Weights of a small GPT-style language model, trained from scratch on English Wikipedia.
Size: 8 layers, width 384, 2 heads of 128, MLP 1024 SwiGLU, vocabulary 9407, 16.2M parameters.
Training: a variant of Muon for these matrices, 647M tokens, 9879 steps.
Each number is 128 + 32 x the weight over its row's rms, rounded and kept within 0 to 255. Layers, rows and columns count from 0. Numbers have three digits each. The size before them is the row's rms in percent of the matrix's.

# layer 3 MLP gate, 1024x384, rms 0.038, rows 362-405, columns 192-239
100:170111112124080131108157131085178100137156112122152085116053174114137117134071155125141067095164156050079137176172147090131135134070130123157124
094:152114079078175162162084129121118065065122117173128118231123115130164157141084129152134072151118070088125158174184120118136164081157081144136132
105:100082135136166155116109120155169146090185075164119118079163166134131171184135120125161144130107144101131116136102132168158120101122108060101123
107:142133153090155161131065100093108117108120079145154094148114129153131179123148157121156161183117103086168131153112137206144114171185105126135130
103:108177115133108167087154105163130108139168104164120164099087097131093173091144134088140096127085097069180138153098136124140129149137146043131107
096:124136163134107063128132159109170163106144167185133166132091170164111180110114148168111097143159106171136119079202132151141133197080163105143143
099:128145102047141101136085110123064084148127173172142117167133123133153128108130096060067203143176174094133121212148126086149178093098134093178072
105:098154123152133134156109106092084126144102123145140173167119085148155182176127149069155089083205104118129129152112073157063130132150162151109157
099:121102106128109177108109102107175117154166133134146125093080129089089132136178172151157068148095091174107135143153142146153148099146136115146149
097:119138142151112167129122108115161160150128075148145108145155103139121144084195114078130072144145171110152107200086103111187107123182135104144115
100:134146169130171125132133193099098135104125152167166131119090160135171132167065142109172106084059165164153173143125113135083151156139074093154062
105:105165146120116148178108118171164149134207098136133144132165137111064100140157154162147093119095115084142125088128113130085135128158099086102177
101:079119121123152147123130171135139152148192115119097089098106148060131181143148122080088099126082148155176125160111168136133099101043155139157102
100:166108130186138156175104179161166181177128122121127097150127176101157150111192179151132149169129065128102121173144143097118115106113143162194145
099:107108157097172105141101171132082157142140130143091093081106092107127165129108069137168111105135190122137124108110117222169127141101158115144056
097:146110171137057124153101136171120108099112113152113103170116099124106146084156121172136062096079118161153176177072100134109196172175137146098116
098:123132168091131113060111072169172128176163140203195145110080108175167105090131108102107059170121142073135077082115117134136126110163190102151143
099:148151093179100156133136113156080097182126138183199102164101106161144099152159167072077109136143103148108164142099053157129139154118196100159093
101:182121090165149069133121138162154099199140063098135075133113086162116127166130122109165160112118143171148157142114144170093158103136104047102132
102:133132159167159064146189147097184195089200118133146140149136147101089123143086075152155124108148120146115211158115168135080116146090116128155151
093:170121103099082162089078084111126158085128118165128146139124140144103120165142079091107159144116114182136107139096090107135154133122164174168113
100:118095146146155138072104159112154105230078153131155118146106095062111117145142169138144160155166087065104110102142144155125143060120157152192156
100:160169082089168129118118125121153087175183150091161120098086111109081105105155190145122087082114110142134113127102125081119150101116109087142064
103:100129070178137145116091154117131158140117169113157129100087132103180106099102146149103159104118092138109061206065156143125110133081114130107138
103:084153189130103131096159170144169174145137072084151177189157144137107104151115153108151090148180101112126162093138115136148093137129100114075151
096:112157116121133142136070161104093133142120088183125199128128121105152141111130124095154145185153119130116090103156140093124171126150093179179135
101:122103106111128173168103114100119115163131114163169114128116115140132151163129149103078147092125125120136114129039128118145110133101121116102199
101:141145130150120128102122140115189200129117148147144123125078155088150113159105134129125165153157169102157093025037095102098089147102179169104160
100:101220127151099096138106095101126172140056084155105180082093129112165147150039093074170196115125124153130103082103122085133137136081132138106108
101:142147053177076167091117124175148100116109065141105157142147078176123121147084122100083132179162146146169126089180105091075087106168114160094174
105:095184081094154125149139092183117129087165104122160193081092116182096124099153104156185167124145083144101146146118206084107188096171088108114052
094:120149176172095117137138154098119177125135117115106131129112179148167098125123130084170143174141152178131141166163126131089145183120085136098047
104:126153116182134163119035106073107087110153151104152138137086147141126117121169105130106078106070125146142123114139115131134136171125140128083103
101:115180131125107168104109120147175130152120161179161063149136139123110105181142124133151189152105105094079124170140187127111149128131146058114113
098:159102106115122166179074122106079192120108153190161144109094153132148142166091099074054151168107127109138158156105155104104102153147149111120120
102:095130151068120186100116168090142174217066100134155164068110137098121159088081128183115168124148145113180116151112133131084119179111112112111119
096:120107099177122151174152124152117114110098050162098133126088189193127087180152125115124098172107140152153065130192144099125138139198153132139095
098:142055164045135158069161090185115134114135145134081118116081182139151133077098068059166105103056086151125110124152117129196180102136079152129137
096:125097151140078062148193132098148125131169143117120145131135128123179115124160154152175134080242141096106196145104114082185120091172111095111110
101:181137157144142162107159112085126084119120210122147169152178148101122143112112140094162140135120107089172107123148159105112143181154128085165155
101:098069137133121129107133106128141128149166156158125108108099163244107145145131144098167107180137124162160148132116160121175112102124089158078114
101:149132144097083163129166105066154115129199180145077064169109138127123151162111179121139166091160192125094123176081104083153130127116185167182100
102:137092112115165169119168109157136159069100120118097095172149152153115116105124092140162140126159132137102115153124137127171125143122180148120106
105:159163149116121132131109110147106161153089131166202186124131100182146183208157077109150109078192143140115114162152199112090136121144135113139121
# layer 3 MLP up, 1024x384, rms 0.0383, rows 362-405, columns 192-239
101:136120161102123139111134159051126205164071179092175097110148121133115132156142146101115115124158122127130146099131104114091095150130162127064111
100:180152154169046128096125134083169069114099075176101134213151131120102131204142114091127170122118147094138110164146108147128171134109154106177150
108:129149133165130083200121133170120096094122172139102197087144179139143128102189134095121168128107159095144172126127097176163130114152132139061131
105:108100114162224113163122060064181165138152165119126168099146164106173154143170159150089184206115093063101139100095142200115105163101105155140111
103:134140175104086135140118155136170101202127113146139090095154113095130122068101150102149161143137092148098182145163068110132130154140119163180111
097:170129167108122073088130104076113157135166150178142111148109084089104190127130161162124155095101137134184133112155169166103131133118128118098144
101:115193154144160166094103171144149095110147163173117182165114147060110139126146100157142120107143123162099070149151102136136106124162110088118163
100:111130097131110086069114106161113161191155107118164087154131141177164181153133138142165159155127161095167118153136130113179131180123096126183176
103:162055112157143152132192086120160144087142154162064160083161150179114135139179125154126122154159138155091110160154082133080109184129144117205169
095:126161136122187107125128137118117096118042119115121120070160136076101106081066202101226130098136178132165115147130183148107128131125067149102135
101:183144129166092078159095136096115131161065121139142124134182118156157176145135081109131114112115078142107150120101127117121199110143091122138147
102:102141084142166157127124131182169156124147086190073104118146075052106112154138117136115092161108174146143128149107097129120137105100153143091122
101:102152183098085087136135116144133147182170202135124125131056107174059146130171088139125131159142119140126073158058192102099124082125177125133124
100:176068091104142196142186070102145127138091153104141117127063194159086139139105129106111117140084112181145141108120141191087132139111124169100080
098:066190050142121115083144090114111120135149092028191162137203092096099098141162165103122160153138172101138127155099089144143152072134141112104143
101:137094162084100129178212158081106137139126136137163151180190114136148105032114088085148106072094123133130116146163110100146153075131152074176139
095:172170099145156105096114143147215150191133113181052153080154168145128168110098096102110144100088088121132101161082119139156062137085107101115159
095:152113122090096182143216144093111076107125098137100148104056152181114116184142116125171103136165166143114126161109126115088145127124084118148071
103:139098149071142135109088140101131130151132171115116098143169159113132143055120155167127146071136131150086170128159138219120132119116164095190100
095:112097117062167135094120100136140128091153130101122133172082102118122100190143116164136140093134061104129115093197088164112098169110081090146132
104:187099070119097140130151080057149189177174111085139161174089091167124136165092159115111167186127108159121162085113090133150095112101134137090114
102:162152138132130121156144157137135172108112198169108111152129158136104160125112127106153115076129200113097092195135138193117127146087092139160086
106:122087180112084101122091096154146145178121119147103084169172077158151149141139101152204194138152099088136166136152096191188142134103147146118152
101:098149141111132134190134161175124131115183136124134142152177124178101100136165129170162169121147123133105088104138118179125138091140136132113130
102:149084108132133147090107126104096108142120143151076111063079129178160092116054100120102207136095117086095127143100148151111161159153133184147119
098:082106169091180092106193125154149142129174145105113089148152110103148083109129124101131110084110100117108102157101091141120120180165189114129136
104:053107109103106069098143152121149095100126147144148089059133164119100135125162109183106108156143091129130093183118131090086133124150154132138108
100:150150129132072167089118130123155146139104094098182082113085144102145112142135149068178148090130157105133095124124148112136126124035187058125136
106:139137147138142125090116180123067154168086120111139115139156128096109114111113126130059125186093173098122073097159202102093131061142162101089151
102:138132094155113120127144183135164137217128155152077165102153128132137194161118143050108165157124123084134135190114143159111109160143059148095151
104:143097132142065162113084094114084128065061130178173116153115137062131144116146234098108125117089064118127076081127103117136097175118050131133175
092:151112144098088132141141203116153130133131174148156120040119163134137109125073167112117138219133118094102140167111096158099165168078181155128091
100:111140101143129135153165076125084067128149129201135114122133134133098155166131099118096144091162143124101114108160184150121135067155141068035138
100:133119131142116114116141165185137117170128139165132140148148110127107087156160122147117095195134114092133153139112098192088173176110090109112169
099:093123138107138132164075119176115235223097139144121166173114060102167126097173075136078142115084151135125085135108173133116092125100128081147126
108:159127135148131136100175120131167171106147116119063147133089192184127185195163091179161114109078138122109097082163120146139074141133126151156122
094:167148174148131149169107127106086141139113161127128086119083048116107124129173135114123092176158134175109169092160136127122134137169175125118122
099:135159177159139178069167118148146161139121127098135168121180088094135048123132135210185111141202125141106145121105104130128115095096153073112182
095:116126167135126125087120072132162175151126098170141169143072145110161158119178086151103095158036127143190087066136169126160175092132149141120084
101:114155095102109088102111180073138114138161124098127155074091102186141120105153127163148130105197165181142086161105199132090096118175168162083166
103:158102196129108109124168129168129135102093184164141139097132193119162108192092067135118116116116154092071088138119121185133155108150117152114210
101:111162168142132144176116188132118178120133152138128131124114056114176161158117111132136170132146095151162137107069117138183142075154177118138136
097:172116144100146166152092145144161131148174121142079155163154147109139127089109109217163083068132163111111116120121065104147156112121127088120105
100:073076117143161184150174124116128112120149151136088162123118122114107154120173157106123158116149106118102115089162163133096138125157190143208138
# layer 3 MLP down (transposed), 1024x384, rms 0.0503, rows 362-405, columns 192-239
104:130117121173167137110127098151112155133175176144122058152119167122116186110109160082233188117062141170097085130137135122113137062131176134099141
102:154140129124119152174132087108151112210141077123108136064149095150112146115101134128167072128109126100163085153157104123168178229126105174156208
098:091131105127091141101203087138191169134151095187104121146094114149139166125130152131170104136143159105178117125141156111100095141193097090108079
103:103219161132104116164105124111110156155102159123131148119101090116214121101150134125151092185127064169076044063111113143131081154133111072169149
103:131142084102129121067175111161067090155096095135134076117148089180112129154105084109163127109195141176090114107178050098123093081178147175076142
102:115163120163130186090179126193143161114075161106116114087140155163140142186133081106157181116152142134104190205125137145143120163112098150116096
097:163150106114115108145113160135066100110091155117184164138144120052121142107116059134069146134135140131102075155118146085077117072123103086167147
103:144151131193157078129156147156114159138073106174116151095133132205107142128166117103185101181122135087141137178091166123138104087182117131153107
103:103143107139138096162112120117123168153143093105134094105157147127097100181108121123188178165126096105101147089158119129147122157113163121161117
096:144162140113118130135170157116115147155090111167086125153131148105097101193144113093163130154110101124166124088116164110151116133181184153180087
098:073125119112065145112157084118159108083181107127157187143127164126107154203161103160106109150142129101122185107075143093052150107132158204108137
101:175103144107082064131086115144153147154179143132172128094136108126142125096082113139127046130119195147147100100129097150151156185109135125174167
099:124183116071168077138096105121144158110128165087138159147105121136062181113101123097105101129110154206183120134099153091104109126103124094159178
099:103122148098117118177125095060166185143133147134149102141171144137101157108096094124147156146125174130095174098082096156088074162124177128152139
099:160116107115125107131137141135115159088142126155149117083141145136188077170118165109139057119133096130133143179125077125110156166101098093119120
105:177170144163114107064126083155172087140158055063111124132137153088103124101151097090131154117165119112085113100166107117177119065124100135096154
093:142161108156119179152092109123176067124149127094151096097123137162123098163132113139160206099080122121084131133120136118171198160115107110138111
096:116119132113059119109090066114127109119106093130146164127194168160145165102139115119147100102118136094115116101134113114156159093100148082114145
103:175132151188113094146095089137128106082175103108103117180154117138105108174157064123081108078172144164124153124063169131101107187196108087150076
095:132106129150076169149138125102131113114155170107070154056114180104165088142163107158123098170152146162137148188110114066190099110139110114102100
107:098139169142200146148163107108120143120172141112084022168082052154142133215076181127170103167153120133120087067116173133136121121101157062130084
105:190104179110116142135090090080052126153080147118071179149071136106115163088124157143136131123172151143183145152180193154132149138056132121160148
105:155133121162151117113132151102152163141095133114115139155128134074124104152144206167120103084112122194119079139122123130100180106138129147127114
102:132138114142098123147134142156137123103077110146142081092139135142195096165137145131169150133135116070143124073139088099084144134144128141150082
100:101117115088101099102113099144118137136143069203111070169121153105145105093103117177090135128069128109123114150084113137088160117159073097149112
094:063200128049150145155169115153155187132141068118141166085105118134113148146121126117130106161148033176139134107184129126102100091076113146148117
108:165176138069120112130124101123161103117110126095073088093101188155144121111204178156073103148148124199119142075152063160114053097157077144178118
101:168074158131155110120096127101137135119105096099148099152068103096126146096128120109139185094150106143115092099096132148126106098141219126139160
091:116164128131140159128119168149113117107155096135145135130104125136140108081158075141123134169111161125157123131094153123121176066087133148097135
100:195135155182121066129111150126143112115165088106134157168123110133109091101037110108140082159088133155095159084140152106137158173155106161111139
094:114117170145124149084141085156165151091178116158120094117130098145147160142167101157173150100119079193146104112136132174095166156106155090147160
097:131092187133177141115115174165100093117124155139120126131142104179109128117108167162119120131088166115080157183194151124122123140089115140090098
102:152099140152160160112165166109128091140175105059178164114118168101109127104087160105114136119117135096080090109095128161121097134168102161168137
098:118112108162151159112151091117103181096090106103137151092109150100129119127091117102134116085161136103183140125158094122113134121153146131117109
094:150132179196150134133181063089096151149158117127078148121104084143081128135123166122132115187199141133141109136120128130181069153101150087160150
107:155081160149102149069193156048134139108134071132135143111139186145146176187131110143156165136143125120126101139098107163105101131124154164174093
096:126124077119157105100134112119103112104091093157144161149113098190182128162108078097149102179150080098136143120076144132093091083199159132110174
101:129120148105148113083095106150075141110093137151174132202190169048204103154102164172090066074138139067082025133105157125184131088095101081113135
097:160185125076080148141129090128074150182116140150126111126099192113132139156098154094167163203107131088118113118120102163154114133129077150150123
097:089079125090089120189128163141158125115153177191110092152123154143111122150112144118144146132094154104144113159134163148118122094164128112135204
102:098139142119124085084097132099150123103152137145124119119119136111217085125117131120143109088159199112117141109129110118129140146152142141115135
104:114105150125145095110165127079089122150131145101133095061136081163118110137086105148112144102123164148135170157115064160167143119116136204172087
097:119146157107099074119148128128103141082104152186170108122171106157148119097134106105088111072119095102121177127076109122136130126134180187111106
101:097120119183143082156111145146176149150097094136125059106134175146177123117151075128127109080124120103087096112106157118168106172168121132096090